{
  "num_hidden_layers": 12,
  "vocab_size": 8192,
  "hidden_act": "tanh_gelu",
  "norm_eps": 1e-06,
  "positions": "learned",
  "attn_scale": 0.125,
  "bias": "all",
  "warmup_steps": 200,
  "max_seq_len": 512,
  "train_tokens": 729800000
}
Each number is 128 + 32 x the weight over the matrix's rms, rounded and kept within 0 to 255. Layers, rows and columns count from 0.

# layer 4 MLP down (transposed), 3072x768, rms 0.0217, rows 764-790, columns 512-639
[[137  81  95 179 150  95  95 113 143 115 143  95 169 155 157 120 130  89  92 112 237  65 114 127 144  31 143 185 114 166  68  71 100 140 231 110 116 149 126 118 104  99 155 162 139  84 109 133 131 124 110 157 153 149 138 133 185 175 173 116 116  84 122 141 116  65  79 106 102 148 155 148  62 138 131 147  68 120  81 131 138 150 119 169  95  88 126 133 108 118 134 172  76 110 148 104 107 146  99  71 135 119  97  72  85  90 171 148  94 162 169 137 157 177 100 114 129  97 131 153 131  99 163 195  55  60 112 146]
 [ 77 183 190 138 177 102  94 135 146 143 163 169 144 118  86 130  99 154  95 122 109 106 104  71 149 129 132 115 116 143 122 164 106 132 149 103  61 175 159 114  59  78 171 126 141 154 138 100  97 123 138 122 144 102  85 143 113 119  77 163 126  66  98  84  93 107 127 151 103  80 141 182 119 136 144 135 140  81 164 110 103 165 124 155  65 152  98 164 176 101  87 154 189  90 185 197  72 116 136 133 119  91 169 159 100 104  51  91 123 159 117 140 109 118 186 189 139 105 112 104  93 145 152 103 135 130 149 163]
 [ 68 117  98  96 126 163 137 105 169 111 151  92 124 142 204 108 151 134 119  76 131  86 151 167  82 160 116 149  86 131 141  81 153 155 144 145 109 131 118  99 200 123 130 133  84  97 147 162 145  89 147 126 156 104  64 106 144  83 113 125 159 105 144 140 139 183  51 162  92 146 149 128  65 122 124 129 128 119 170 106  81  91 133 140  89 175 135  86 165 117 191  71 203  91 103 131 209 115 170 158 123 134 144 113  89 161 117 101 146 141 135 169  86 141 102  93 145 114 184 115 131  85 113 182 127 202 135 165]
 [ 96 118 139  79 135 162 112  67  99  70 111  54 114 144  94  89 165 130 130 131 115 102 154 146  73 143 170 128 109 164 148 150 151 135  84 149 159 110 139 108 122 133  79 159 146 137 148  95 120 191 177 110 102 102  93 108 158 163 147  66  67 132 155 175 132 123 157 120 139 139 147 142  54 138 131 136 140 117  91 129  66  96  89 115 162  99 146 134 155 110 129  66 104  94 130 125 121  87 119 184 146 162  92 134 134 114 177 106 102 135 161 100 108 151 103  54 133 107 133 129 157  98 106 155 102 128 128 122]
 [117  71  95 111 124  62 105 126 166 122 179 127 171 143 105 114  77 132 143 105 126 114 148 139 207  76 126  92 180 171 168 168  78 147 155 182 120 145 118 106 171 114  72 146  67  98 119 137 140  99 125 159 101 125 106 177 115 183  92 143 152 147 151 126 193 139 139 139  95 155  97  83 118 103 127 109  84 141  75 138 109 118 122 132 145 103 138  95 121 178 124 123 135 100  67 139 158 184 100 141 135  93 164 131 101 151 109 104  70  93 142 147 108 111 162 112 132 167 151 118 139 124 169 113 131 175 133 143]
 [ 94  75  73 132 153 153 141 147 105 122 153 112 113 117 129 132  76 131  99 180 138 129 168  94 132 130 149 139 120 112  89  95  75 110 142 122  98 131 127 165 131 185 137  17 113  86  83 149  94 123 177 157 171 110 125 143 125 130 165 183 152 157 136 119  78 144 166 102 118 156 130 117  83 135  97 135  89  89 123 124 108 114  99 136 138 117 176  89 166  71 133  77 126 150 152 165  91  90 156 136  95 129 186 133 189 149 135  82  58 138 152 124 158 129 126 159 130 124 130 193 111 139  95 128 159 184   1  64]
 [133  98 123  93 112 118 141 116 141  77 106  98 129 115 123 176 152 134  96 158 125 146 174  80 149  92 132 116 146 132 119 114  72 135 119  95  90 104 113 187 214 156 139 127 130 189 125 136 169 104 158 147 114 104 111  49 107 140 118 171 160 125 134 115 126 116 123 140  83 116 103  62 118  91 104  73  86 188 109  89 194  73 158 195 104 113 127 164 184 110 174 168 130 102 120 151 150 190 119 111 145 168 175 132  69 136 134  98 143 131 163 120 192  90 131  66 147 167 120 140 131 147 114 146 191 104 109 103]
 [113 155 136 104  73 119 152 112 123  89  78 137  95  87 134 142 144 100 143 121 112 152 187 179  84 144 129 165 152  93 164 161 153 165 176 158 111 176 142 137 137 162 135 152 118 172 132 111  99 117 145 169 136 127  81 166 165 193 108 105 169 124 134 166 136  75  68 202 152 177 114 132  65  94 160 155  79 148 105 126 131 106 136  95 144 119 109 162 117 150 129 112 134 183 112 115 112  88 148 158 101 111 117 105  39 158 116 168  67 141 123 193 126 176 160 143 172 108 101 141 128 138 135  84 127  86 140 120]
 [135 115  83 113  74 155  69 144 141  90  90  78 159 106 116 117 170 125  86 126 155 113 222 128 119 119 133  83  94 159 160 123 116  70 181 193  85 111 100 152 109 141 117 120  89  93 137 118 145 107 145 102 116 139 165  79 149  68 169 130 105 117 137 127 183 124 137 121  92  77 113 133 122 133 104 142 103  94 126 139 146 130  97 130  88 130 118 109 108 107  80 142 142  78  68  63 107 134 144  99  94  99 110 133 121 119 121 118 130 116 154 133  77 131 122 133 135 145  77 146 141 116 145 193  94 116 116 100]
 [134 104 123 164 154 103 121 103 174 107  65 163 109 136 111 107  94 136 109  86 159 109 140 114  80 166 198  85 137 131 128  93 169 127  76 134 109 160 127  65 101 129  83 104 146  95  89 117 172 146 126 119 115 119 205 183  78  95 164 129 116 121  97 163 194 102  96 156  99 119 169 166 160  51 126 102 147 123 112 122 122 151 138 170 111  95 124  96  86 115 129 103 120  99 157 121  73 160 132 159  94 177 146 209 106 150 153  98 148 181  62 190 114 145 148 162  71 115 152  97 124 127 120 147 148 153  98  57]
 [118 173 117  88 159 137 104 104   3 158  55 148 128 139 183  73 147 118 117 146 101 137 173 107 137  83 149 128 170 182 129 120 188 107 106  62 127  84  59 158 132 154  67 210  66 134 175 163  87 153 165  96 138 174 136 151  74 121 155 161 162 119 160  68 159 198 133 141 123 138 149 104 120 115 106 101  90 136 118 140 162 134 165 157 138 106  95 128 145 129 100 128 178 187 144 116 135  81 126 136 133  78  93 195 114 156  78 135  93 146 141  91 106  98  86 148 131 148 155  92 128  38 108 183 213 131 133 119]
 [106 183 109 143  91 147 133 122 125 124 133 135 151 128 157 147  61 162 162 130 161 155 154 119 109 165 151  65 183  74 117 124 194 109 145 150 155 105 162 140 124 147 140  91  73 129 140 135 112 141 119 115 109 123 124 174 170 117  69  87 134 126 110 107 185 178 135 137 117 155 111 116 140 132  84 116 138 135  99 123 108 103 153 115 151 133 124 127 116 128 158 123  99 156 174 192  98 150 170 124 181 156 166 129 143  96 148 165 104 102 123 131 163 174 133  83  90  74 173 120  97 111 109 180 107 117  68 145]
 [157 149 152 124 156  87 115 158 136  76 164  97 169  66 162 133 134 139 183  83 146 136 127 141 134 121 154 141 124 110  98 184 154 119 160 107 119 110 110 118 130 146 135  90 122 145 171 119 140 118 155  53 153 145 101 108  89 169 124  90 136  69 112  64 127 145 128 109 134  90  98 156 139 122 153 170 123 143 153 125 146 208  66 115 130 150 179 108 156 117 176 144 100 146 165 168 163  87 138 127 132 104 114 107 126  89 137 116 154 101 106 113  96 129 129 169 173  95 121 131 135  79 141 130 171 148  97 174]
 [171  98 124 115 144 107 112 123 164 151 166 122 157 126 168 106 145 103 120 141 167  76  99 127 170 135 159 146 198 112  54 109 128 107 140 155 166 141  90 134  68 114 143 161 190 137 119 132  82 125 131 111 119 177 176 141 119 170 149 118  88 119 154  96  78 144 106 146 128  83 114  96 186 118 130 114 143 177 134 110  98 166 205 106 166 157  91 129  27 141 154 112 133 141 169 117 162 103 106 120  75 133 150 115 167  93 105 164 135 166 132 124 134 175 119 142 108 106 155 156 125 161 147 139  80 138 103 201]
 [162  76 176 117 147 167 141 143 152 128  93 162 143 147 118 110 116  85 130 131 150 123 110 164 153 111 117  70 117  93 144 148  95 139  87 103 103 135 116 113 125 117 136  70 109  87 161  91 177 140 151  92 136 128 128  65 126 111 130 138 137 104 119 105 159 122 139  88  71 124 128  99 159 147 163 176 124 155 142 174  84 141 150 120  99 106 138 101 169 113 191 145 106  86 133 143 175 136 151  58 100 125 130  61 106 153 134 177 135  53 134 152 149 122 155 161 146  60 123 148 123 178 163 127 127 126 122 103]
 [110 193 129 117 138 124 102 130 126 124 116 164 171 121  90 144 201  86 158 119  76 139 199 110 143  88 180 129 168 146 100 162 135 114 100 118 109 180 181 108 139 176 103  74 161 139 110 120 133  85 130 140 150 158 121 107 180 128  97  94 134 165 132 136 129 163 141  97  91  72 164 152 159 167  83 107 150 102 129 101 157 124 128 163 132 100 164 145  91 137 153 144 138 134 142 155 159 166 121 153  90 139 161 105  94 106 119  93 165  71 153 149 146 241 184 110  78 142 201 134 105 147 116  82  90 177 122 120]
 [ 54 148 159 156 119 110 184 154 114 144 167 126 108 121 135 133  76  56 106 151 210 115 157  95 163 139 200  95 120 124  93 135 194 147 122 115 114 109 104 139  99  83  83 141  89 147 151 159 155 169  92 112  83 107  85 190 136 122 144 107 145 122 150 131 148 149 162 130 139 161 143 133 126  80 184  93 103 112 118 128 118 145  94  99  91 127 224 123 115 122 124 122 100 104 173 129 106 132 141 158 144  62 129 179  98 113 151 113 102 125  83  80 199  99  75 139 165 119 104 168 123  86 103 126 115 141 138 106]
 [128 109 148 116  92 176 132 182 137 116 146  78 164 177 164 130  85 159 186 171  77 126 132 112 147  98  66 140 116  74 159 149 127 120 169 104 129 137 193 160 121 130 121 139 173 135 146 160 115 105 115 125 195 229 133  97 158 153  93 133 170  96 141 107 107  98 163 173 109 133 194  63 117 109 124 137 144 156 181 117 124  96 117 157 120 157 189 112 127  86 171 147 164 138 100 139 124 149 189 176 127 102 176 158 151 190 170  92 114 109 104  90 158 156  94 158 154 126 134 145  39 156 117 113 121 123 195  97]
 [167  81 144 139 160 160 115 158 182 140 178 176 178  81  56 153 114 177 118 125 144 151 153 160 140 104 129  71  71 159 176 103 131 121 163 146 110 134  97 144 106 159 112  81 167 127  96 106 178 141 132 129 109 150 101 188  65 165  82 124 118  51 110 123  57 137  89 127 143  96 121  71 184 114 147 185 110 130 157  98 124 147 143 126 155 164 156 115 151 144 141  63 113 129  84 139 160 110 135 133  96 113 166 117 112 125 127 121  74 120 191 203 144 139 200 136 192  99  93 204 154 157 171  97 144 176 117 137]
 [106 183 136 174 115 110 193 171 140 118 139  74 104 127  96 113  79  65 140  88 127  97 138 141 165 146 154 185 114 126  74 119 139 101 182 177 107 112 133 179 138  72  93 137 126  86 123 115 136 133 154 173 143 102 109 122 134 107 120 173 140 149  66 200 138  55 181 120 124 158 145 138 142 136 100 105 119 183 153 102 188  87  72  89 164  73 165 143  90 104 155 170  83 192 133 115 137 166 110 144 167  70 121 156  56 123 101  79 134 108 133 122 127  62 108 190 134  84 118 131  65 132 130 156 178 157 108 124]
 [140 174 156 160 124 106 112 124 193 156 114 121 129 129 195 174 124 173 142 122 128  98 162 106 143  79 161 110 121 183 157 102 128 103 169 144 149 134 106 112 104 137 173 153  87  64 138 125 122 152 101 152 135  81  85 145 151 156 177  64 112 173 147 160 101 117 174 124  96 124 123 118  98  94 122 186 135  63 106 179 122 127 129  94  55 156  86 101 155 147 132 135  99 121 118 147  93  91 105 136 135 148 148 164 127 121 144 114 187 155 124 108 164 130 190 121  89 154 134 143  69 128 120  94 138 138 115 116]
 [137 124 129 146  90 180  98 107 120 136 109 155 160 134  82 122 114 160 110 134 127 118 145 101  96 174 148 130 140 120  92 121 127 164 140 141 105 172  82 148 173  83 150 129  94 126  76 130 137 103  94 110 163 101 125  88 162 140 106 112 199 154 108 138 142 157 109 123  94 142  56 182 114 137  81 137 122  69 113 168 130 104 128 119  44 121  69 130 144 156 120 136  86 126  97 141 131 116  97 144 156  88 147 146 123 170 107 168  90  92 161 148 133 106 102 123 141 171 139 161  62  92  88 161 119 145 161  91]
 [ 96 120  71 138 147  46 129 130 142 193 163 146 165 163 183 136  82  78 118  70 186 139 120 157 149 134 114  80  93 192 124 155 112  97 107 148 115 113 158 137 192  92 107 133  74 127 111  74  95 110 104 150  92  93 171  77  99  78 151  96 108 174 203 171 180 149 150 153 177 135 125  97 130  84 174 107 153 129 136 150 116 182 135  89  85 148 128 104 139  83 172 117  95 121 132  96 161 152 137 150 116 171  90 125 148 115 115 135 125 174 134 143 110 123 103 103 134 122 142 109 135  87 189 195 123 144 165 172]
 [114  73 169 147 161 127 143 170 139 145 114 143 113 160 135 177 100  63 144 167 145 150 111 118 107 104 115  75  85 157 152 127 113 122 112 146 117 106 152  65  75 109 150 113 150 150 138 119 156 136  79  55 180 137 121 162 153 138  63 157 122  89 137 158 105 166  87 114 116 154 110 118 128 172 154 133 112 167 186 149 181 106 124 127 154 137  88 145 167 135  98 136 171 134 142 138  79 147 157 126  60 150 134 101 184 176 149 127 133 124 170 138 175 155 125  77 147 141 169 162 165 122  94 118  79 142 131 148]
 [139 128 137 143 133 149 148 173 158 155 186  63 165 175 195 122 140 179 166 146 122 127 142  97 157 143 168 124 159 101  93  85 103  87 170 104 133  86 150 131  60 103 147 114 153 190 151 157 161 120 112 114 122 115 184 108 166 123 167 127  93 108 210 114 176 176 107 113 195 107 117 111 159 143 193 191 118 108 103 125 113  96 161 110 124 116 112  52  96  68 104 165 137 144 126  90 128 156 161 113 193 158 125 125 182 104 118 100  89 175 136 163 125  78 102 125 109 166  73 175 140 147 103 117 149 161 136 118]
 [124 117 105 120 135 148 114 100 124 151  65 120 139  95 118 154 140  33 147 139 116 125 196 113 155 135 147  97  81 121 113 128 100  82 198 179 198 185 124 154 158  69 174  88 133 167 138 121  76 125 148 132  79 159 113 162 146 132 155 109  90 146 212 128 126 134 106  82 109 142 110 188 118 151 127  59 148 134  86  87  39 137 113 168  86 130 192 212 147 105  96 157  97 128 108  78 124 123 176 162 147  79  88 123 145 116 152 119  72 140 121 168 111 134 161 131 142 135  94 162 167 158 110 125 101 163 107 134]
 [ 96 188 146  96 128 150 144  69  66 122 120  86 151 102 116 190 106 106  93 169 117 111  92 132 120 103  93 166 112 147 220 143 159 107 127 121 125 108 125 143 164 105 133 119 187 130 124 121 130  84  99 108 117 121  92 120 142 125 141 170 163 119  79  71 111 139 132 182  70  64 171 165 119 156 186  99  92 146 114  63 121  34 154  95 161 111  77 121 151  82  91 198 120 141 132 103  95  98 206  93  59  88 104 162 107 170 218  86 138 107 155 124 161 104 149 105 134 123 117 146 135 169  97 139 113  96  89 112]]
# layer 4 MLP up, 3072x768, rms 0.0426, rows 765-791, columns 512-639
[[117 181 154 189 124 161 133  88 159 116 113 134 107 197 104  77 100 166  95 165 101 123 101 118  76 132 113 152 112 121  99 152 137 126  49 118 135 120 164 129 253 150  90 133 164  81 121 120  88 139 132 107 116 145 150  88 188 102 164 162  77 147 120 129 123  54 129 121 127  88  96 136 124 150  87  92 125 161 136 133 165 115 111 123 148 123 157  68  79 173 180 102 112 156  98 107 171 173 103 143 174 108 128 131  98 174  99 173 126 124 109 137  96  81 121 125  88 109 138 135 122 188 121 185 109 178 177 134]
 [ 97  46 122 170 187 105 119 121  65 193 163 130 105 192 157 115 123  92 141 114  75  63 170 123 162 109 132 117 119 150 202 139 118 110  58  98 124 116 144 178 165 113 178 135 114  99 108 118 140 152 123  99 158 104 127 148 144  90  77 152  25 126 140 125 148  92 115 171 128 130 111 151 117 169 100 148 117 130  73  81 166 113 144 113 141  58 154 145  65 139 130 109 132 135 164 140  84 156  89  93 155 118 125  92  97 131 122 108 175 154 191 174 120 132 153  57 121 128 148 131 156  96 121 129 106 143  99 128]
 [154 128  67  97 103 156 128 139 174 103  90 162 111 110 121 131  95 115  97 108 115 155 177 136 160  67 133  97 149 117 158 155 176 123 165 149 112  68 108  59 135 131 123 134 121 100 128  90 120 136 101 122 115 110 165 130  69 187 158 126 149 114 109 161  65 104 132 184 132 141 115 187 138 151 125 163 130 162 135  98 132 195 151 128 179  89 131 124 153 132 122 142 137 147 144 162 150  97 122 120 131  56 116  82 168 138 114 130 142 135 143 177 206 151 138 105 118 140 122 143 113  90 161 140 136 107 128 112]
 [185 104 177 141 138 123 124 156 115  57 140 113 129 118 138 137 123 153 113 127  78 117 148 106 129 130 119 134 106  85 161 144 163 157  94 152 138 145 120 136 153 185 122 120 141 140 147 113 169 168 204 114 160 121  84 189  91 110  97 120 153  62  82 124  66 100 118 123  98 140 156 157 141 182 146 107  75 132 124 146 177 146 147 219  99 136 158 117 184  36 131 136  56 186 195 118 107 126 105 137 127 136 126 184 144 108 115 153 162 193  82  96 113 168 135 138 102 163 160  75  61 153 131 145 174 110 130 124]
 [119 134 144 136 135 146 135 162 115 141 167 149 121 114 143 154 151 110 140 103 144 138 136 187 125 135 144 106 155 115 163 143 185  95 106 106  82 136 141 157 145 132 105  99 103 132 237 126  95 132 158 115 160 157 145 152 171 205  71  74 165  86 158  98 165 122 127 119 152  76 108  88  93 103  75  87 134  87 161 154 129 123 183 147 106 115 102 105 117 114 160 119 171 159 132 164 193 171 135 118 149  76 115 107 135 134 163 195 125 140 142 168 182 143 146 177 140 115 140 115 166  91 154  68 167  89 135 206]
 [ 90 136 132 171 116 109 117  93  91 205 128 145 146 118  96  74 126  83 137  84 160 123 143 103  81 157 161 133 105  84 115 123 170 147 197 128 144 197  80 120  93 144  84  94 134 148 150 122 141 152 139 104 119 156 124  80  54 162 239 159 129 155 146 140 176 151 133 172 114 149 113 111  50 117 155 147 139 121 110 156 111 107 132  75 207 136 196 133 188 100 148 168 143  97 138 143  65 161  69 110 103 145 132 124  92 159 147 154 168  57 140 163 158  75 120  56 134 123  89 114  92 161  87  96 179 137 129 135]
 [112 101  80  92 118 167  72 165 129 125 177  95 103 109 146 114 100 131 157  75 135 159 125 121 178 109 125 150 198 141  81  41 205 105 169 143  65 154 138 127 163 107 173 122 138 139 128 165 113 141 115 138 214 129 133  71 101 132  76  78 126  10 108 165  91 119 191 142 113 119 144 138 160 169 195 140  89 190 163 136 129 128 144 107 109 191 117 134 107 124 102  69 154 184 136 124 165 181 128 109 135 105 129 139 104 101 127 156 113 145 135 157  87 114 131 135  61 118 136 167  97 137 100  19 120 145 107 102]
 [ 93 151 122 117 138 124  91 117 103 161 181 112  84 134 112  85 161 178 133 205 106 142 118 138 125  78 141  80 158 103 135 138 151 106 134  94 174 129  93 137 117  59 125 130 172 124 166  94 134 115 137  74 149 143 140 148  68  63 105  82 145 110 144 163  90 134 132 134 133 194 117 131 132 132 147 145  70  83  87  93  99 123  92 135 135 145 138 169 105 118 140 161 126 140 104 150 110 149 140 104  73 183 166 154 160 138 141 168 140 104  82 118 135 152 108 127 148 164 117 131 128 124 123 107  86 140 154 136]
 [174 127  77 122 109 142 147 113  96 176 136 140 126 118 144 127 145 199 165 101 141  69  92 157 132 123 116 210 149  97  48  90  73 119 128 112 187  73 152 170 118 156 151 126 118  99 104  85 137 128 118 179 145 155 131 124 118 125 127 136 125  59 164 117 141 116 181 200  87 152 127 100  89 109 166 121  94 131 108 132 135 102 123  83 165  99 151 111  91  88 181 167  71 170 171 134 166 187 174  80 141 148 235 128 118 112 108  84 127 143 102 110 104 106  82  72 146 106  75  45 118 138 129  95  25  98  89 138]
 [118 166 148 102  52 141 140 106 123 148  93 127 140 120 119  76 136 132 117 112 176 118 197 128 127 108 138 104 178 161 148 109 172  81 149 119 118 130 146 120 131 156 151 150 105 202 164 134 156 131 122 144 124  55 133 106 140 148 132 128 170 156  80 161 104 176 127 109 185 155 153 120 175 132  87 139  99 115 166 181 124 133 119 120  65 103  91 129 127 159 142 117  77 131 133 159 120  93 141  90 117 144  92 131 141 145 101  86 127  79 131 126 111  94 156 198 144 176 127 111 130 180 109 103 152 141 130  99]
 [167 157 117 173 135 140  69 176 138 135 141 115 120 121  84 115 120  99 149  61 104 133 142 109 118 100 149 146 134 162  93 154 129  77 153 189  65 106  88 117 135 140 102 105 157 178 128 153 126 124  85  85 115  77 131 131 161 146 163 137 129 157 129 147  83  71 176 121 112 147 130 127 168 106 131 219 104 118  99 122 167  65 105 106 170 139 162  88 154 126 192 140 147  81  77 200 134 133 128 111 168 182 123  78 231 101 142 181 173 142 143 136  70 114 135 174 134  83 135  43 169 123  70  67 143 100 140 106]
 [115 146 179 128 156 107 164 104 147 114 119 135  97 108 127 164 156 181  87 159  72 106 115 103 100 153  99 117 114 150 181 119 138 204 146  99 131 115 163 125 161 177 115 157 118 100 108 123 175 185 136 173 148 116 105 156 173  97 134 144 111 105 147 145 120 145 181 142 149 113  99 158  68 103 106 166  97  91 144 138 147 109 137 105  84 180 127 140 134 169 136 209 161 111 130  83 141 144 109 113 126  77  94  60 135 163 131  79  78 127  78  93 128  71 108 100 151 133 128 137 137 157 146  87 125 103 170 125]
 [163 122  82 166 174 134 189 119 108 128  88  81 153 115 109  60 160 134 170 172  74 135 154 124 103 109 109 119 117  91 118 123 143 111 105 198 174 152 125  55  91 129 109 113 110 141  84 109 135 106  81 100 113 107 106  87 134 141 142  94  84 108 150 104  91 117  92 109  98 169 113 147 138  64 139 144 174 155  74 109  68 108 177  75 115 141  87 122 121 121 115 191 119 162 160 129 105 126 135 135 170 133 104  92 169 163 188 143  98 160 134 127  79  99 136 120 123 130 126 143 122 124  72 161 112  91 119 163]
 [182 146 117 163 143  75 171 190  95 182 114 106 147 129 132 142 134 161  70 126 170 142 130 105  86 126 131 129  77 123  90 186 120 131 165  74 129 147 127  45 102 153 171 119 194 126 162 145 107 125 126 161 147 104 201  56 126  74 143 142 172  99 112 130 117  98  82 139 134  86 145 125 131 208 102 154 123 144 139  77 155 128 182 157 129  53 147 140  89 135 154  92 158  77 127 102 167 131  40 175 169  91 122 133 121 144 144 139 185 144 131 103  78 157 136 136 106 158 153  91 123  77 136 144  68 144 137  91]
 [110  64 118 151 113 130 154 107 146 136 142 118 133 149 119 106  97 152  57 191 148 128  69 105  79 166 133 125 132  96 177  72 105 121 134 118 114  68 124 177 123 166 134 157 105 152 125 131 142  78 159 103 157 119 158 125  36 116 126 126 128 221 117 134  94 100 120 152 106 158 163  46  68 152 165 108 155  81 116 115 109  65 126 143 119 121 100  93 167 179 171 121  88  88 135 153 137 142 117 106 106  59 125 109 180 110  80 158  95 162 187 122 102 168  96 141 213  99  98 118 146 127 112 126 125 127 153 126]
 [136 104 122  99 150 144 190 142  90  63 125 113 128 142  80 152 209 112 126  84 160 151 139 154 102 149  99 152 154  86 131 142 173 134 199 200 148 162 138 133 155 162 163 115 155 149 145 169 183 159 145 148 123 126 107 116 168 101 110 149 145 183 179 103 101 152  99 115 134 121 191 147 194 129 145 138  71 110 140  78 119 193 138 136 129 117 125 114 125 187 241 146 116 152 140 107 171 128 101  95 164 103 133 147 169 137 132 148 102  83 103 119  92 154 142 147 122 145 182  62 106  62 157 120 143  99 159 157]
 [142 110 155 194 110 135 145 174 141 159 108  74 156  74  99  89 144 145 137 147 152 146 142  90 141 110 125 120 101 165  95 164 130 165 133 165 123 170 159 110 115 164  87 149 110  81 149  85 102 154 101 125 108 153 114 180 149 116 123 145 155 102 114  97 165 162 148 143 125 109 139  74  98 156 117 154 124  98 153 117 138 104  84 106 110 147 112 149  32 175 152 154 128 132 150 148 156 138 131 115 128 211 158 123 126 115  96  99 175 133 122 134  98 120 137 107 143 165  83  80 128 131 127  79 119 121 114 137]
 [152  44 157 161 149 131 102 138 159 186 137 157 111 131 157  97 162 153 154 133 191  70 169 134 138 134 143 137 102 164 119 139 156 111 100 104 115  82 107 193 137 134 154 137 196 156 153 109 107 156  76 122 119  55 124  80 148 132 184 142  87  64 133 139 107 125 181 151 128  99 133 132 103 117  95 212  69 101 138 119 186 146 146  73 137  99 120 133 107 145 127  91 120 167 141 109 137 101 108 191 118 178 168 148 150 118 127 119 151  90  83 111  72 156  83 157 133 129 155 148  92 156 130 145 129 173 116 136]
 [142 150 150 133 116 147 143 110 154 169 136 170 148 125 117  83 128 130 140 117 122 164 128 114 161 186 170 113 131  89  99 149  84 126  70 150 157 107 142 121 101 168 122 193 115 103 114 159 111 133 108 163 101 144 142 119 124 176 156 155  94  75 156 170 150  95 125  99  97 100 138 168 156  89 182 139 132 145 107  82 148 120 138  96 130 111 131  98 173  96  95 147 184 102 119 114 114 105 152  78 148 120 122  79  78 174 174 114 132 134  79 111 112 148 109 103 145 146 102 139  80 128  68 120 111  51 167 137]
 [108 110 129 120 150 102 136 151 160 122 125 174 135 139 127 153 141 174 104 115 140 132 142  95 104 135 159 151  96 138 124 148 124 137  95 123 171 145  99 204 114 153  76 111  87 150 146 108 113 114 137 120 181 109 118 149 102 109 167 116  68  93  57 152 131 117 102 103 137 136 122 129 113 132 167 151  94 146 139 138 105 152  89 166 162 152 133  98  77  78 142 138 106 146 128 150 167 162 112 174 131 108 115  99 133  91 161 132 183  94 150 196 105 104 127 101 143 103 165 202 154 120  79 140 168 164 126 113]
 [115 149 140  97 138  92  36 131 123 126 104 158 107  97 163 116 152 154 120 137 142 137  79 147 181 124 177  49 138 158  95 122 131 147 110 112 126  81  74 184 120 124 124 145 122 107 155  51 129  86 113 111 157 129 140 121  94  96 160 182 148 131 146 137 153 114 188  80 166 127 146  93  70 153 132 142  82 177  93  74 124 106 101 146 170 166 110 135 150 118 143  90 177 198 103 152 137 146 154 107 103 134 153 102 118 138 164 124 160 106 100 125 115 161 127 127 204 111 136 137 148 154  81 143  92 113 130 113]
 [106  97 128 159 141 125 114 127 175 153 112 139 131 140 173 172 116 168 170 189  93 122 152  94 142 139 179 131 144 134 157 158 133 111 130 128 103  97 121 116 130 125  71 146 138 134  86 100 192  81 157 161 140 185 155 118 110 120 146 140  67 143  64 147 147  83 199 117  49 115 139 122  80 151 113 229 150 197 106 105 147 172 184 163 201  98 171  81 168  99  93 174 161 132  78 133 161  94 132 149 117 148 182 170 133  90 114 142 180 151 113  99 162  92 168 102 170 118 131 102 144 164 119  92 142  99  94 158]
 [114 158  73 101 218 135 129 112  99 127 165 135 151  66 157 129 193 111  88 135 110 101  97 127  85 122 146  97 143 160 174 135 145 143 126 133 162  71 111 125 131 149 116 119 105 171  77 143 125 127 113 126 140 159 186 149 134 156 178  79 101 134 131 164 172 138 187 155 185  98 122 117 122 130 134 135 131 100 102  95 129  88 142 161 107 111 117  73  61 115 110 110  99 164 131 149  86 166 157 161 132 165 109 130 137 112 121 119  53  99 156 123 123  57 101 134 145 205 101 145 117 189 109 105 173 101 154 174]
 [135 123 147  80 119 107 141 142  76 130  70 142 103 101  86 109 184 107 169  89  95 105 137 125  62 168 120 143 114 141 143 154 219 137 134 141  89 154 193 133 151  93 123 154 117  76  83  86  87 112  70 106 182 110 166 106 124 152 145 174 101 133 116 159 131 132 183 185  99  95 199 122 130 184  43 120  55 195 141  98 131 182 125 105 100 130 130 161 150  97 107  87 117  93 112 111 157  70 159 177  82 110  89 161 142  88 118 134  97  88 211  90 141 177 116 117 129 106 149 118 101  49 140  70 126 117 109 145]
 [127 151 167 105 186 116 106 154  94 159 118  72 139 118 138 166 146 150 117 141 158  88 100 108  99 144  85 110 162 100 117 127 143 142 107 111 155  91 166 132 184 126 115  67 123  99 138 118 176 118 157 114 136 190 146  63 113 199 158 135 168 154 173 118 113 102 178 137  83 172  78 213 151  92 115 123 119 137 129 143 120  96 147 135 114 150 159 124 139 112  92 118 165 134 113 163 151 169 134 152 194 157 113 127  85  48 143 118 115 132  40 128  74 169 109 143 155 121  99  99 126  90 149 167 154 145 108 126]
 [143 104 125 138 107 151 124 114 113 111  89  99 127 111 141  98 131 159 121 154 152 107 138 129 120 140 143 112 134 148 154 172 148 105  69 159 162 167  83 139  98 144 128 113 187 125 139 176 110 148  67 103 183 160  89 104 135  74 100 138 150 104 145 158 132 122 141 147 103 138  80 121 173 119 154 132 104 132 117 154 117 120 120 127  49 129 163  69 123  99 121 140  84 207 120 145 190 122 116 157 151 142 132 140 158 133 117 111 115  87 160 138 107 204 167 148 173 139 138 157 151 169 159 151 177 163 160 122]
 [161 100 133  71  95 158 188 132 130 120 147  94 140 155 171 114  82 117 162 110 117 110 107 142 166 152 166 157 169 129 113 138 108 104 102 167 120 115 100 134 124  63 138 161 135 119 203 191  62 124 153 124 128 120 153 161 130 122  97 152 138 200 146  70 150  99 117  81  24 101  94 151 195 157 165 128 172  57 189 167  65 169 171  91  94 188 144  84 182  94 145 140  75 160 154  96  80 170 143 175 137 129 182  78 112 176  98 146  87 118 176 131 124  89 143  57  98 139 192  70 167  99 126 118 147 157  93 128]]